Each number is 200 + 30 x the weight over its row's rms, rounded and kept within 0 to 999. Layers, rows and columns count from 0. The size before them is the row's rms in percent of the matrix's.

# layer 17 MLP down (transposed), 256x64, rms 0.114, rows 28-82, columns 0-63
106,178,236,176,196,172,223,247,161,252,238,195,206,190,167,235,204,224,225,209,214,185,238,231,271,225,212,212,194,121,177,197,234,213,203,190,172,186,224,258,231,218,162,211,168,261,214,229,243,239,182,196,203,207,200,228,156,206,227,244,243,210,200,200,224
106,152,241,208,201,215,199,254,162,217,227,171,161,203,215,169,211,196,246,143,198,172,147,172,231,144,164,207,212,205,239,164,207,231,176,239,153,133,161,216,248,189,173,233,196,193,265,198,195,170,224,217,196,224,184,183,219,181,181,194,192,174,186,175,225
104,203,211,170,166,173,189,223,174,186,153,164,202,207,214,185,184,227,199,169,166,120,156,202,240,195,219,163,244,234,131,185,198,165,237,196,183,201,195,231,257,241,182,143,172,176,200,190,202,208,249,221,199,232,201,201,168,170,174,195,188,204,145,250,213
094,202,213,164,237,241,167,172,215,182,167,243,231,213,180,154,230,197,195,209,174,233,188,191,238,200,211,236,206,194,199,210,244,219,159,203,242,231,247,245,225,229,225,177,210,156,259,158,191,212,225,238,161,218,215,196,222,145,162,132,211,225,183,204,151
102,170,254,198,211,203,211,201,163,198,224,206,181,182,251,206,277,180,189,204,139,231,233,127,198,207,225,213,157,172,215,200,189,213,161,242,158,188,186,141,239,202,179,207,219,287,204,205,186,200,191,208,185,169,187,247,188,229,240,216,225,195,189,192,220
102,175,144,202,191,214,220,146,201,169,211,162,211,217,220,231,174,204,150,196,258,134,208,196,214,255,219,165,210,178,198,175,175,196,160,182,210,190,179,241,168,249,192,178,188,198,182,209,257,190,224,189,251,191,222,186,249,168,200,142,141,212,232,209,174
098,159,226,178,229,174,228,176,240,163,156,188,241,177,206,182,157,231,187,204,198,250,223,188,188,182,187,136,251,223,150,186,210,197,246,202,210,217,270,226,207,186,141,178,170,163,159,173,200,195,163,198,213,207,222,226,230,158,203,206,211,138,213,231,205
108,229,201,208,156,149,169,167,157,206,183,156,162,212,233,189,188,249,205,199,217,199,186,183,182,261,165,164,238,230,210,208,206,221,161,220,266,237,172,177,251,207,210,244,190,227,179,209,232,210,236,181,242,244,213,180,199,155,196,183,242,223,154,165,196
099,199,227,212,214,178,173,176,203,196,183,146,213,196,161,232,134,238,231,242,179,216,208,202,155,181,201,205,220,171,182,192,233,157,197,221,208,206,223,153,139,121,216,247,193,174,190,207,189,196,184,145,228,235,201,221,185,224,171,164,247,196,152,236,163
090,155,234,155,193,185,214,219,177,198,149,225,236,168,147,187,147,201,217,169,197,235,211,201,167,194,184,239,238,173,191,179,225,210,187,258,179,166,218,227,217,196,259,192,213,188,199,178,165,187,178,240,193,247,147,209,183,227,254,165,192,167,168,178,141
105,195,240,164,181,163,172,203,165,197,211,242,195,126,179,203,226,207,202,213,228,166,196,173,209,175,224,120,203,188,196,211,238,222,209,178,200,226,199,203,217,151,219,226,194,170,189,213,238,156,153,164,180,160,279,163,237,209,176,172,238,175,192,235,227
093,179,167,166,187,229,208,184,171,204,240,207,198,241,229,179,193,210,200,166,192,213,279,204,219,183,204,241,177,220,132,205,252,183,180,216,180,205,232,206,278,168,204,196,193,243,179,192,185,215,238,157,192,191,233,258,222,192,209,229,169,236,209,251,255
089,190,211,252,185,195,150,264,206,151,201,197,216,208,216,181,166,238,214,164,178,155,140,236,228,206,209,190,162,220,215,224,254,176,186,193,125,242,221,198,200,173,200,144,209,134,213,161,210,234,204,185,198,233,188,199,195,208,163,155,195,222,199,168,196
100,200,167,195,201,216,215,208,149,228,230,231,187,178,229,203,233,154,225,197,199,271,167,191,249,227,165,145,187,220,221,199,223,203,179,218,241,190,164,209,166,124,152,236,187,227,258,215,223,218,237,226,212,257,220,229,166,221,211,191,224,193,235,204,192
097,200,181,196,203,174,216,142,193,169,191,185,180,181,225,280,164,247,169,214,180,225,198,184,134,217,240,225,245,201,196,209,175,177,203,224,199,177,245,235,192,166,207,243,205,242,157,198,225,185,139,200,151,220,199,204,173,189,260,210,206,213,171,228,145
105,207,283,189,164,161,189,190,182,205,218,221,203,222,205,230,121,162,191,198,169,149,200,172,231,159,193,259,214,165,243,173,205,208,185,220,170,221,264,171,203,196,241,209,143,187,246,190,168,169,199,239,199,192,173,206,228,196,247,189,216,201,184,192,189
089,235,158,209,250,236,256,189,227,257,187,219,177,226,228,187,218,142,168,190,198,161,166,199,155,219,175,188,179,189,188,196,196,195,197,222,196,200,192,180,228,152,206,173,178,254,192,170,182,233,105,205,196,189,163,191,214,184,224,243,229,214,253,163,183
096,202,218,202,216,175,182,187,242,212,140,239,181,185,184,182,185,174,184,199,168,158,166,244,190,193,135,181,171,211,178,189,165,208,212,225,151,194,215,175,278,164,201,194,191,211,174,222,223,185,173,204,236,185,171,264,169,160,178,154,173,195,149,251,166
087,164,169,222,184,254,212,171,227,256,212,202,224,229,183,162,184,211,186,171,211,203,172,172,191,196,179,194,222,184,240,200,173,196,184,182,212,174,227,174,196,219,256,127,226,173,127,196,182,218,191,186,184,170,173,195,136,297,222,206,215,183,168,203,204
097,217,166,230,166,157,221,225,202,201,219,142,214,171,214,208,223,235,211,232,203,231,188,158,205,244,169,220,197,186,251,222,169,162,216,214,199,237,166,228,195,252,208,180,262,209,182,202,217,232,197,201,191,242,207,198,221,196,255,117,125,220,205,216,185
106,232,120,214,182,271,198,233,250,186,178,219,198,216,211,182,215,238,198,222,170,240,175,248,196,175,189,188,249,240,169,212,191,220,181,226,203,204,215,187,216,201,163,149,240,172,240,219,179,223,237,207,252,221,194,165,197,247,166,245,222,215,195,227,162
104,175,208,215,249,175,178,169,223,161,216,206,224,210,219,175,187,125,178,192,168,195,188,185,210,176,211,266,206,225,176,178,186,168,248,203,134,168,212,206,260,216,180,213,181,168,162,231,178,201,167,238,157,248,179,219,196,156,166,234,163,165,223,227,186
092,159,243,216,242,234,234,223,225,194,175,213,209,171,182,182,204,228,133,220,192,201,196,192,248,182,182,220,222,170,143,246,169,237,138,206,182,157,238,204,173,195,225,215,254,189,198,235,139,170,254,200,231,224,238,189,181,252,206,190,208,198,181,213,215
101,232,204,169,201,230,166,158,134,275,239,230,206,196,198,164,192,252,184,197,208,178,227,262,193,192,207,158,161,228,219,212,219,142,252,183,226,224,174,165,192,205,205,142,200,188,178,222,178,200,162,168,187,214,199,171,213,220,215,260,180,203,201,231,179
097,229,229,174,172,203,194,204,219,136,248,208,210,189,187,181,212,217,196,221,181,250,189,243,191,192,212,246,242,181,164,204,193,222,231,173,147,193,221,166,202,153,234,173,176,176,190,222,227,135,195,238,166,186,210,219,126,244,199,163,185,190,268,170,204
093,234,221,197,216,210,196,209,136,198,176,200,223,208,209,152,156,185,171,195,232,144,191,231,156,186,182,206,254,198,175,146,155,205,221,244,229,242,180,202,160,176,231,186,178,190,161,199,229,213,157,240,193,228,207,260,178,273,182,195,238,215,183,178,216
111,182,188,214,187,171,201,189,197,142,235,258,210,162,212,212,137,186,230,197,166,165,182,230,202,227,171,167,213,179,225,207,221,128,224,150,215,225,173,195,215,175,167,202,177,198,228,173,215,182,165,117,170,232,179,213,154,201,189,249,224,185,206,169,238
107,254,178,165,198,177,160,192,221,230,217,178,182,225,185,165,226,235,183,182,136,203,161,240,196,164,137,213,163,194,181,212,195,201,217,226,191,232,238,214,190,196,233,227,248,198,243,211,240,126,231,184,175,172,153,173,146,191,170,209,185,183,212,168,228
096,195,214,148,206,196,199,196,188,165,225,130,247,170,187,208,249,154,214,202,209,208,197,205,171,181,207,237,123,137,213,214,186,232,193,159,189,203,259,176,163,225,177,180,214,218,181,223,216,164,176,216,218,171,239,207,188,196,192,203,217,218,154,172,120
095,219,175,220,193,201,216,249,198,182,152,184,171,251,213,235,198,213,254,167,231,211,207,192,220,201,213,172,242,241,158,131,200,199,206,167,229,203,232,224,190,169,148,152,192,153,163,181,169,179,225,180,176,148,246,231,178,235,223,177,185,217,246,233,213
088,213,191,175,200,232,221,246,212,171,171,177,260,165,131,207,221,192,203,183,191,212,192,169,166,167,162,230,222,176,157,231,194,179,184,199,200,197,191,194,200,200,163,176,216,172,186,175,176,286,207,172,230,210,189,205,173,99,229,198,215,232,147,211,205
086,209,146,194,203,241,236,181,249,171,217,293,183,212,183,182,223,176,210,194,193,215,184,231,153,191,174,197,212,134,197,209,153,165,261,146,176,227,206,176,161,227,232,173,233,183,261,188,184,201,193,205,185,180,222,184,180,192,208,210,172,185,171,171,236
096,204,232,166,198,188,190,169,189,155,160,207,182,177,231,216,194,141,212,221,223,174,210,208,200,215,197,176,151,225,218,144,140,220,193,253,188,173,202,227,217,237,207,136,172,231,280,210,234,205,240,208,184,217,179,215,178,209,228,229,258,189,166,246,200
101,196,248,184,169,181,253,160,240,231,228,158,193,214,105,230,201,176,227,186,207,202,186,172,167,186,210,205,196,165,187,263,163,218,190,196,233,226,212,191,169,187,182,212,165,236,218,157,196,197,180,186,228,176,238,150,219,181,248,216,256,190,220,161,215
091,251,194,209,209,262,238,194,236,214,248,215,200,193,200,227,196,222,221,232,215,173,180,193,251,188,162,201,178,215,188,183,174,179,214,186,220,252,193,145,181,167,268,264,134,182,238,232,229,201,195,214,192,198,196,185,220,134,218,233,214,244,186,192,231
112,173,195,240,256,201,199,185,238,249,211,261,203,226,176,234,213,226,253,172,219,128,184,186,213,144,185,177,183,246,198,167,197,172,247,223,238,178,139,209,190,198,262,207,205,216,234,212,197,205,180,136,221,199,182,223,212,194,180,228,212,170,173,203,203
089,228,255,189,251,217,195,246,193,177,172,220,191,187,185,175,149,202,230,189,182,192,179,221,164,193,184,196,231,210,161,179,223,174,203,164,200,193,243,202,218,198,186,215,180,154,148,200,226,285,211,189,238,269,189,197,280,245,173,168,210,203,207,232,198
113,230,211,163,181,199,132,200,205,190,202,196,122,199,220,236,171,216,177,205,153,184,201,224,177,197,270,189,169,151,233,209,145,256,188,172,170,169,206,196,200,227,153,139,228,250,261,199,218,179,192,196,168,202,220,193,210,218,212,192,181,220,224,176,188
096,260,178,210,187,204,187,161,186,209,213,173,245,199,151,235,171,184,207,173,192,252,186,241,155,176,170,188,225,199,149,186,228,235,167,172,232,217,140,258,175,162,244,186,200,176,201,158,206,189,170,159,219,162,198,161,211,257,199,180,182,191,205,212,154
107,185,185,238,229,184,204,145,227,207,280,164,206,220,195,285,201,219,252,264,202,181,206,197,183,225,221,211,215,237,257,176,207,168,247,222,206,198,227,197,200,252,184,200,192,231,208,200,167,172,185,222,218,219,173,257,214,193,188,213,205,262,209,177,200
100,170,219,235,185,193,130,189,217,220,183,231,212,182,165,202,199,177,210,213,165,147,260,194,213,141,243,204,154,194,188,182,209,203,236,206,158,207,174,249,189,170,200,159,179,190,160,217,204,220,157,133,206,229,225,172,196,246,187,229,215,228,146,225,163
102,266,191,194,180,216,192,213,209,185,179,179,146,172,181,185,197,214,293,209,249,174,208,200,175,172,132,184,170,174,213,152,184,214,169,225,228,202,193,197,197,136,185,186,186,185,197,225,179,181,187,188,215,164,134,224,187,162,221,204,183,185,207,244,260
104,178,190,163,162,178,206,201,191,184,249,241,180,222,190,181,223,223,220,156,266,144,209,206,172,221,143,209,226,218,199,221,208,156,198,164,207,208,216,200,194,207,247,206,199,131,158,149,190,211,184,230,207,236,169,177,202,140,231,266,221,201,163,184,230
098,211,172,180,162,230,205,236,184,173,217,213,221,200,267,176,222,285,206,197,183,207,201,156,181,154,221,196,194,171,177,193,269,210,152,229,196,250,153,180,212,260,210,187,234,195,177,144,247,175,174,251,214,182,182,208,194,177,181,193,195,186,176,219,200
110,195,221,223,176,241,170,202,201,258,250,270,225,214,151,203,194,164,207,208,170,176,164,177,155,197,177,189,181,163,204,178,167,245,220,216,186,165,171,226,178,208,219,217,219,211,158,175,201,210,236,161,180,186,174,132,224,186,234,284,215,204,220,172,193
090,246,154,234,189,203,191,183,179,225,222,212,201,239,214,199,192,165,249,200,213,192,201,185,208,206,142,139,259,195,287,191,213,201,187,166,253,206,192,188,163,276,182,178,224,212,207,203,228,202,188,157,194,200,170,205,219,170,200,229,178,184,258,240,171
097,212,204,245,180,184,198,158,234,217,189,190,128,181,255,225,185,189,201,228,196,204,163,200,206,202,202,170,193,235,231,126,170,214,243,196,145,223,208,94,191,199,235,197,185,182,204,162,203,206,185,191,206,166,209,246,240,188,184,195,211,251,176,180,205
102,161,210,185,227,247,206,215,252,207,185,199,193,216,202,202,219,218,222,219,207,250,232,167,231,240,155,263,230,227,205,171,185,203,241,193,221,214,222,170,179,254,221,260,226,208,238,200,210,201,261,225,207,166,251,177,214,176,230,156,212,221,226,220,267
083,217,190,190,230,185,219,208,138,183,167,271,183,208,175,265,174,224,216,205,173,185,194,199,241,179,135,193,167,178,240,202,206,193,190,212,191,219,220,245,187,177,187,214,178,171,222,209,195,150,210,219,179,232,224,113,157,232,192,201,175,242,191,192,139
102,170,219,190,220,188,232,165,182,206,217,151,131,220,252,204,211,209,185,203,205,259,162,220,243,170,185,196,256,222,221,227,187,179,220,161,203,203,221,219,161,197,170,203,240,214,169,241,235,218,210,269,178,177,171,192,227,210,251,191,163,175,249,246,185
100,176,222,250,193,179,188,161,185,195,121,229,286,227,163,227,156,215,226,195,255,213,250,181,165,210,176,188,199,191,181,194,173,211,220,196,175,190,196,231,171,187,154,269,187,221,161,162,172,202,184,210,175,198,193,179,209,200,187,236,244,194,175,245,184
113,228,220,243,241,194,173,235,170,231,239,238,214,213,193,218,240,239,178,212,205,167,155,198,200,175,237,231,185,154,214,222,159,258,248,200,228,156,179,170,219,232,236,215,192,178,170,174,154,178,226,205,201,153,179,229,246,261,196,151,208,230,202,192,203
105,203,204,237,211,237,231,209,215,159,198,182,168,264,181,148,182,234,193,154,185,197,244,179,154,217,171,205,191,139,191,264,205,150,214,217,242,241,201,172,196,160,239,181,159,236,236,169,215,203,183,190,253,184,199,167,254,191,192,197,164,216,182,195,192
103,160,142,165,197,175,177,246,165,193,257,216,135,180,176,222,172,208,212,213,256,228,211,237,140,176,210,122,194,192,234,222,212,233,219,216,186,208,228,197,201,253,182,187,187,244,212,156,210,178,197,181,179,200,170,164,175,196,187,171,210,232,234,188,237
108,190,144,190,189,174,161,192,161,225,193,189,204,170,183,175,186,209,216,154,160,173,199,158,214,240,193,157,203,207,234,195,198,136,219,175,196,179,202,186,166,189,185,227,190,156,133,218,195,161,235,144,160,183,246,220,195,252,171,151,207,142,205,207,238
# layer 17 MLP up, 256x64, rms 0.338, rows 29-82, columns 0-63
096,209,168,188,168,247,215,194,210,175,195,224,243,227,193,206,193,162,180,234,181,209,230,173,127,233,195,142,169,156,239,261,181,187,215,207,189,271,230,202,176,227,166,248,223,222,257,209,223,209,215,230,218,199,212,209,182,241,223,249,238,210,187,231,193
106,239,219,297,212,216,212,201,199,168,231,218,183,174,170,224,214,192,224,226,204,154,196,146,190,221,143,201,164,171,180,230,209,244,183,191,216,171,211,192,196,196,227,195,201,239,179,132,149,187,155,158,144,184,213,213,208,258,199,199,237,209,218,176,186
097,161,240,231,233,210,196,175,196,222,141,195,197,247,179,214,177,184,148,174,185,168,199,245,201,159,197,140,220,202,205,256,176,219,196,238,171,191,188,134,160,171,178,156,252,198,202,191,181,172,244,246,181,194,224,228,196,208,231,240,175,230,221,223,233
104,193,253,179,215,222,202,263,196,194,186,185,184,186,162,186,177,198,243,207,175,213,226,211,208,213,222,111,225,193,236,161,187,145,229,201,237,190,206,197,188,203,212,246,217,173,177,199,150,206,202,167,218,146,200,197,203,186,173,188,161,252,266,207,269
113,209,270,194,182,151,170,257,211,223,240,197,226,226,235,190,172,159,223,190,150,222,191,212,209,167,192,251,222,208,167,257,191,246,251,217,169,207,229,201,207,186,207,194,183,186,257,194,157,177,221,175,203,161,181,271,198,235,223,208,235,195,206,235,191
101,195,192,237,183,196,224,188,176,223,236,247,214,191,184,203,184,191,156,198,159,212,192,186,198,241,187,211,158,163,250,193,170,222,191,232,161,186,205,178,119,172,213,190,178,205,191,222,187,180,265,261,241,209,167,175,144,184,223,154,178,243,191,264,185
106,183,178,214,235,205,221,206,216,196,173,220,232,230,184,188,250,228,220,164,158,196,232,209,161,161,167,196,204,204,244,170,170,231,208,260,205,187,189,198,170,193,201,177,201,154,168,164,176,258,192,245,176,167,161,249,214,153,196,194,240,247,213,236,128
093,179,219,201,201,232,176,237,205,182,163,238,192,142,256,167,237,181,172,193,174,226,228,194,198,187,207,188,178,209,229,255,175,243,202,180,224,233,226,181,224,213,177,211,176,126,223,171,237,170,294,203,163,215,158,203,194,248,215,216,208,225,231,201,187
095,155,148,181,210,197,166,223,189,197,161,222,185,224,232,251,208,223,228,189,150,204,193,184,212,173,219,208,184,256,185,164,240,195,260,148,188,172,197,193,185,209,119,257,191,237,216,162,190,177,185,210,212,190,169,246,233,191,184,271,183,188,212,202,187
105,226,207,171,160,237,240,169,189,174,239,235,205,154,188,208,165,186,162,149,179,211,245,251,232,179,204,179,221,246,259,183,162,202,231,236,222,174,199,222,237,152,192,212,185,233,191,234,212,214,252,181,242,188,157,198,190,193,201,251,228,197,162,180,161
088,212,179,249,251,205,187,173,213,226,243,162,197,219,176,175,171,228,176,250,203,237,211,241,123,194,168,151,206,188,176,248,181,185,168,166,223,211,241,201,247,192,189,228,181,203,178,193,203,169,205,204,179,109,184,205,188,189,196,198,220,227,167,149,228
095,201,210,210,181,215,253,158,167,208,203,209,192,231,212,230,215,177,192,199,252,227,225,224,242,249,185,192,194,130,193,211,190,214,188,175,221,217,194,218,178,258,166,238,204,220,192,253,193,200,183,177,244,222,205,242,265,168,141,237,145,183,160,184,159
090,170,191,172,215,210,172,213,192,197,161,240,167,234,198,205,225,204,201,157,178,235,133,223,171,191,222,163,165,152,186,167,231,174,172,189,237,188,256,197,202,281,172,155,179,163,116,204,189,165,211,211,214,165,195,182,240,174,176,197,209,211,191,179,197
094,233,203,212,205,155,165,186,212,186,239,230,239,208,159,167,201,232,179,192,167,238,204,198,197,201,164,222,194,220,170,176,227,224,269,288,181,204,192,151,204,220,189,173,159,210,159,253,238,209,180,241,164,178,200,200,184,252,195,227,247,201,162,209,170
104,166,161,254,177,235,184,169,184,197,189,227,226,210,194,193,193,209,155,146,196,219,157,196,197,245,150,144,182,226,182,260,169,218,214,211,241,166,176,150,206,150,202,181,150,180,198,142,186,160,201,177,211,224,202,166,189,221,176,196,194,173,153,158,215
096,193,181,207,219,178,212,166,175,153,203,226,222,167,149,234,199,182,193,154,169,211,190,183,261,214,111,149,186,219,169,203,229,162,206,141,234,179,215,259,155,164,188,225,210,163,212,214,174,211,169,220,235,168,221,221,225,207,206,176,180,188,168,185,178
097,197,208,209,187,227,212,217,166,254,183,226,238,213,233,227,233,209,194,199,145,170,167,218,207,198,177,187,172,142,242,263,205,207,194,155,199,211,222,195,161,237,253,220,218,194,199,176,263,240,204,186,165,139,201,192,160,159,143,211,188,239,205,161,208
093,185,189,213,186,228,211,218,220,123,179,227,171,213,227,241,176,162,186,159,177,221,174,222,203,205,149,168,165,185,212,152,188,213,225,141,173,217,197,183,185,190,222,211,191,162,221,169,244,230,215,145,239,278,190,215,201,204,239,131,224,191,183,200,218
100,214,212,203,205,251,170,190,221,183,220,189,188,235,239,205,217,206,160,134,225,240,219,205,207,230,181,194,215,195,164,177,177,190,193,181,252,161,205,189,144,166,164,246,146,193,156,224,136,237,190,241,199,192,175,179,150,225,146,188,199,220,186,193,258
104,185,207,158,228,178,218,200,187,226,249,213,156,158,155,204,211,192,197,198,196,201,194,211,194,198,185,190,217,110,219,178,198,185,185,201,172,199,225,212,202,179,209,259,168,253,190,239,220,126,196,194,184,159,248,250,214,126,206,185,249,188,163,199,226
103,218,193,212,202,225,187,220,168,208,146,241,176,185,232,256,223,189,140,195,120,155,211,210,202,159,149,167,176,219,181,191,188,207,184,164,183,193,179,265,258,190,180,147,245,194,183,224,181,207,195,190,164,192,175,232,190,206,175,221,221,231,172,179,160
098,175,208,180,217,204,194,207,164,235,177,239,217,205,223,191,216,216,207,163,214,199,188,173,173,228,184,147,213,228,160,175,212,149,193,247,188,231,227,141,171,200,220,208,240,261,226,151,160,243,174,236,278,168,163,238,203,156,228,233,201,184,187,187,193
114,196,218,214,202,164,212,231,157,180,206,137,242,245,194,208,158,209,224,174,151,193,220,230,209,234,176,179,176,118,192,201,216,188,195,155,172,213,173,189,181,247,125,197,211,180,156,164,191,171,209,162,173,234,185,192,207,179,165,246,220,210,229,208,154
097,185,231,241,169,197,229,221,250,238,166,240,206,152,158,195,214,239,260,209,165,181,249,208,195,216,228,265,225,174,189,220,266,233,207,173,175,159,180,158,171,235,131,211,172,206,206,203,194,176,205,174,214,172,173,217,184,214,161,213,206,206,202,175,184
091,166,189,217,186,173,213,205,164,227,178,186,228,229,193,205,186,243,180,204,180,235,224,278,240,175,223,228,241,244,227,178,235,234,222,182,199,282,200,223,249,241,177,213,241,195,194,226,154,136,177,223,217,211,192,175,167,191,220,194,218,235,230,189,236
101,213,199,227,220,176,199,181,206,226,184,149,196,199,207,225,234,149,216,254,237,189,208,252,182,253,226,184,173,215,223,186,222,174,232,157,160,164,192,257,196,238,172,225,194,229,137,180,180,221,218,208,188,212,209,253,224,176,181,160,184,167,209,281,204
103,172,251,190,205,198,210,184,234,244,207,249,159,184,199,179,185,215,235,181,219,138,192,197,273,210,222,212,198,205,240,170,199,199,176,195,250,182,241,186,194,173,171,183,169,211,166,196,239,176,200,223,268,159,217,142,162,269,194,197,161,184,202,171,205
091,233,226,163,145,233,196,181,176,199,163,211,207,237,226,175,156,198,192,184,185,218,196,228,244,210,237,174,180,150,189,205,240,199,190,148,215,177,230,250,214,240,225,113,180,251,193,192,211,200,155,202,215,143,217,171,183,199,200,160,207,188,223,179,146
094,176,242,172,177,198,165,241,138,194,174,198,204,181,205,204,185,166,171,227,209,179,249,248,207,200,211,163,211,184,203,262,222,216,210,211,147,162,163,196,178,177,256,238,186,216,198,159,217,212,150,170,209,171,191,183,208,223,193,255,211,180,271,142,210
097,261,173,235,201,194,216,190,198,173,199,228,175,159,201,190,160,185,157,241,174,190,168,210,214,202,215,167,247,202,187,166,198,233,165,263,207,184,177,143,175,235,199,230,168,218,216,191,231,206,148,170,157,199,164,237,192,250,186,192,195,191,234,237,123
089,232,278,200,196,217,181,235,147,212,178,177,210,153,213,223,174,204,206,207,163,173,223,214,247,175,209,157,224,196,199,238,197,204,178,238,197,171,241,209,216,193,185,193,164,205,207,200,219,182,184,172,124,185,179,158,244,186,252,194,264,177,263,234,198
101,180,204,213,178,206,228,221,220,185,226,167,205,167,202,240,253,211,223,225,195,202,241,222,233,224,295,168,236,212,165,214,192,170,198,178,236,227,230,156,156,216,147,151,198,205,211,191,213,218,199,170,205,178,245,217,143,196,234,159,164,230,210,192,252
094,175,172,265,231,173,139,193,175,225,188,202,204,251,200,206,241,215,244,189,188,171,158,266,204,182,212,192,228,227,193,153,243,221,199,195,139,189,173,188,217,234,231,259,272,179,225,184,185,211,214,199,238,194,186,232,202,194,191,208,217,232,198,220,251
094,188,205,164,191,255,213,240,232,176,159,206,209,193,195,226,225,240,194,211,176,227,249,199,215,211,247,212,184,218,219,175,223,230,194,214,163,123,167,187,149,238,212,164,269,194,181,193,184,214,181,206,176,175,144,228,202,187,235,158,244,196,257,219,235
114,240,187,219,151,176,215,232,206,213,179,165,257,223,189,262,186,178,210,175,175,153,208,189,254,220,218,226,185,180,164,215,249,230,199,194,189,170,206,200,183,190,168,222,199,208,203,183,214,234,225,248,239,174,165,211,298,175,178,205,240,201,209,262,191
094,172,266,204,173,220,224,219,257,230,186,186,183,193,192,203,171,164,197,181,153,209,196,146,232,143,186,179,184,246,206,187,162,207,169,269,230,182,212,197,220,186,190,190,203,185,201,174,149,142,207,151,192,220,146,218,215,210,218,140,237,215,164,195,226
109,206,250,186,154,212,182,180,203,174,189,243,227,208,236,188,173,210,194,199,218,190,179,245,152,233,211,142,188,230,204,226,241,212,209,226,198,206,194,177,165,170,219,198,199,156,236,201,234,201,245,208,215,258,161,253,180,177,235,208,297,246,200,177,218
102,209,225,193,227,192,191,223,229,211,183,199,246,228,197,188,196,217,209,181,148,159,247,215,205,188,220,173,234,193,221,272,176,212,262,229,205,191,232,154,174,179,210,208,170,258,250,205,183,140,212,212,247,204,260,207,167,146,224,195,244,162,209,206,173
108,179,246,205,147,176,214,171,171,174,139,202,218,216,266,227,170,186,227,201,205,181,191,192,290,206,180,190,185,210,141,190,188,215,143,207,203,134,200,186,218,191,220,185,187,183,253,226,226,205,209,208,249,201,199,200,167,244,186,207,237,201,187,237,153
101,253,204,151,170,231,258,205,136,256,189,200,228,206,177,216,220,191,174,143,207,193,159,245,231,200,214,146,162,230,263,231,186,212,187,225,229,156,207,162,193,198,196,190,181,175,205,172,172,127,204,205,186,184,164,204,167,181,222,225,186,223,212,200,195
107,174,186,217,180,214,275,136,265,150,202,240,171,172,166,230,178,186,183,184,131,248,201,239,185,187,146,210,245,180,194,186,225,219,202,213,210,171,140,197,192,202,199,181,217,219,165,203,214,188,144,198,194,205,224,163,156,202,229,164,190,182,187,206,211
109,201,141,221,180,203,217,168,207,230,214,232,240,173,261,211,181,239,187,202,248,172,183,197,223,195,217,154,188,182,173,166,216,223,187,277,129,131,175,193,189,203,250,221,172,181,171,224,227,195,168,246,203,191,229,181,174,204,222,159,214,205,165,213,203
109,198,164,205,183,197,227,172,141,172,190,220,193,229,184,198,162,135,187,257,252,146,178,214,175,223,188,162,228,224,214,187,209,187,207,166,233,177,253,154,182,159,225,201,180,213,190,230,195,201,251,175,203,199,133,194,175,261,176,218,186,234,187,244,203
107,213,221,136,203,201,201,217,227,203,243,180,248,157,210,231,219,143,176,219,195,221,177,227,195,254,184,125,195,270,196,216,252,186,224,206,198,175,241,185,168,220,215,255,181,220,206,142,212,201,224,211,215,186,180,186,240,160,214,214,214,177,179,176,156
096,141,314,165,208,199,186,219,190,178,171,200,215,124,211,184,213,206,177,210,219,212,221,192,221,238,231,219,155,206,170,204,183,246,231,261,163,197,238,134,240,176,209,212,193,183,200,204,192,159,228,200,169,182,201,204,187,208,197,228,225,175,197,182,195
099,209,220,216,172,151,131,210,186,158,230,231,221,193,175,249,184,155,207,205,263,211,178,169,157,190,168,200,194,200,186,253,240,182,178,241,251,220,165,259,231,181,183,247,173,209,194,223,223,222,213,221,213,211,224,204,155,237,228,211,216,209,187,243,163
100,200,132,203,170,258,174,219,195,245,181,268,165,190,162,165,205,232,174,191,185,234,220,170,219,235,179,192,196,243,195,192,165,217,198,228,277,180,189,204,192,199,210,228,215,213,204,179,219,178,151,197,217,148,139,186,223,222,195,199,203,153,250,210,161
089,221,220,209,210,170,172,204,243,184,196,212,190,241,175,158,239,184,133,236,198,226,189,203,194,152,181,226,155,163,184,188,176,136,234,235,175,162,184,135,188,237,201,211,170,180,200,244,207,237,175,220,154,134,169,218,205,167,233,225,166,191,199,201,184
091,230,154,203,185,198,242,194,238,221,247,229,210,204,187,205,217,174,218,167,172,278,191,207,226,196,213,160,185,177,180,177,175,249,167,238,172,110,204,240,195,212,174,233,203,223,194,179,203,237,209,194,220,225,224,212,194,227,178,130,175,268,206,191,192
097,123,141,204,208,187,219,216,207,194,193,183,228,219,233,229,214,190,210,218,199,173,208,263,144,144,207,180,167,204,168,216,158,229,230,164,185,189,235,199,193,190,206,202,193,199,169,219,200,177,206,194,204,183,189,249,128,150,169,158,272,228,232,212,218
110,206,165,198,184,226,203,209,198,247,210,178,147,203,221,208,251,198,280,163,209,219,280,188,213,184,194,209,180,263,174,222,252,197,206,211,142,230,221,187,190,205,189,216,177,227,175,167,192,176,159,243,179,223,227,173,142,172,234,219,209,177,178,193,230
105,190,223,190,214,209,204,200,185,185,210,246,233,129,200,245,207,167,173,188,213,228,156,173,217,241,208,190,197,200,224,172,236,253,167,217,185,213,175,223,219,196,186,196,242,173,227,189,163,195,263,230,161,184,155,252,136,201,252,194,223,216,153,247,172
098,196,203,164,183,257,157,198,205,230,201,161,186,188,162,244,180,237,238,190,213,185,210,226,169,220,198,166,262,230,156,225,261,243,219,160,180,196,170,181,153,219,212,248,183,199,157,225,216,154,182,249,237,227,193,232,205,162,208,249,192,208,231,209,195
103,179,181,250,251,223,232,197,236,210,198,284,244,221,222,199,214,179,161,197,259,247,242,242,231,217,195,177,212,179,217,232,140,249,232,202,199,208,206,228,162,186,225,227,184,244,204,215,234,189,197,227,231,234,160,195,212,169,159,213,212,182,191,192,169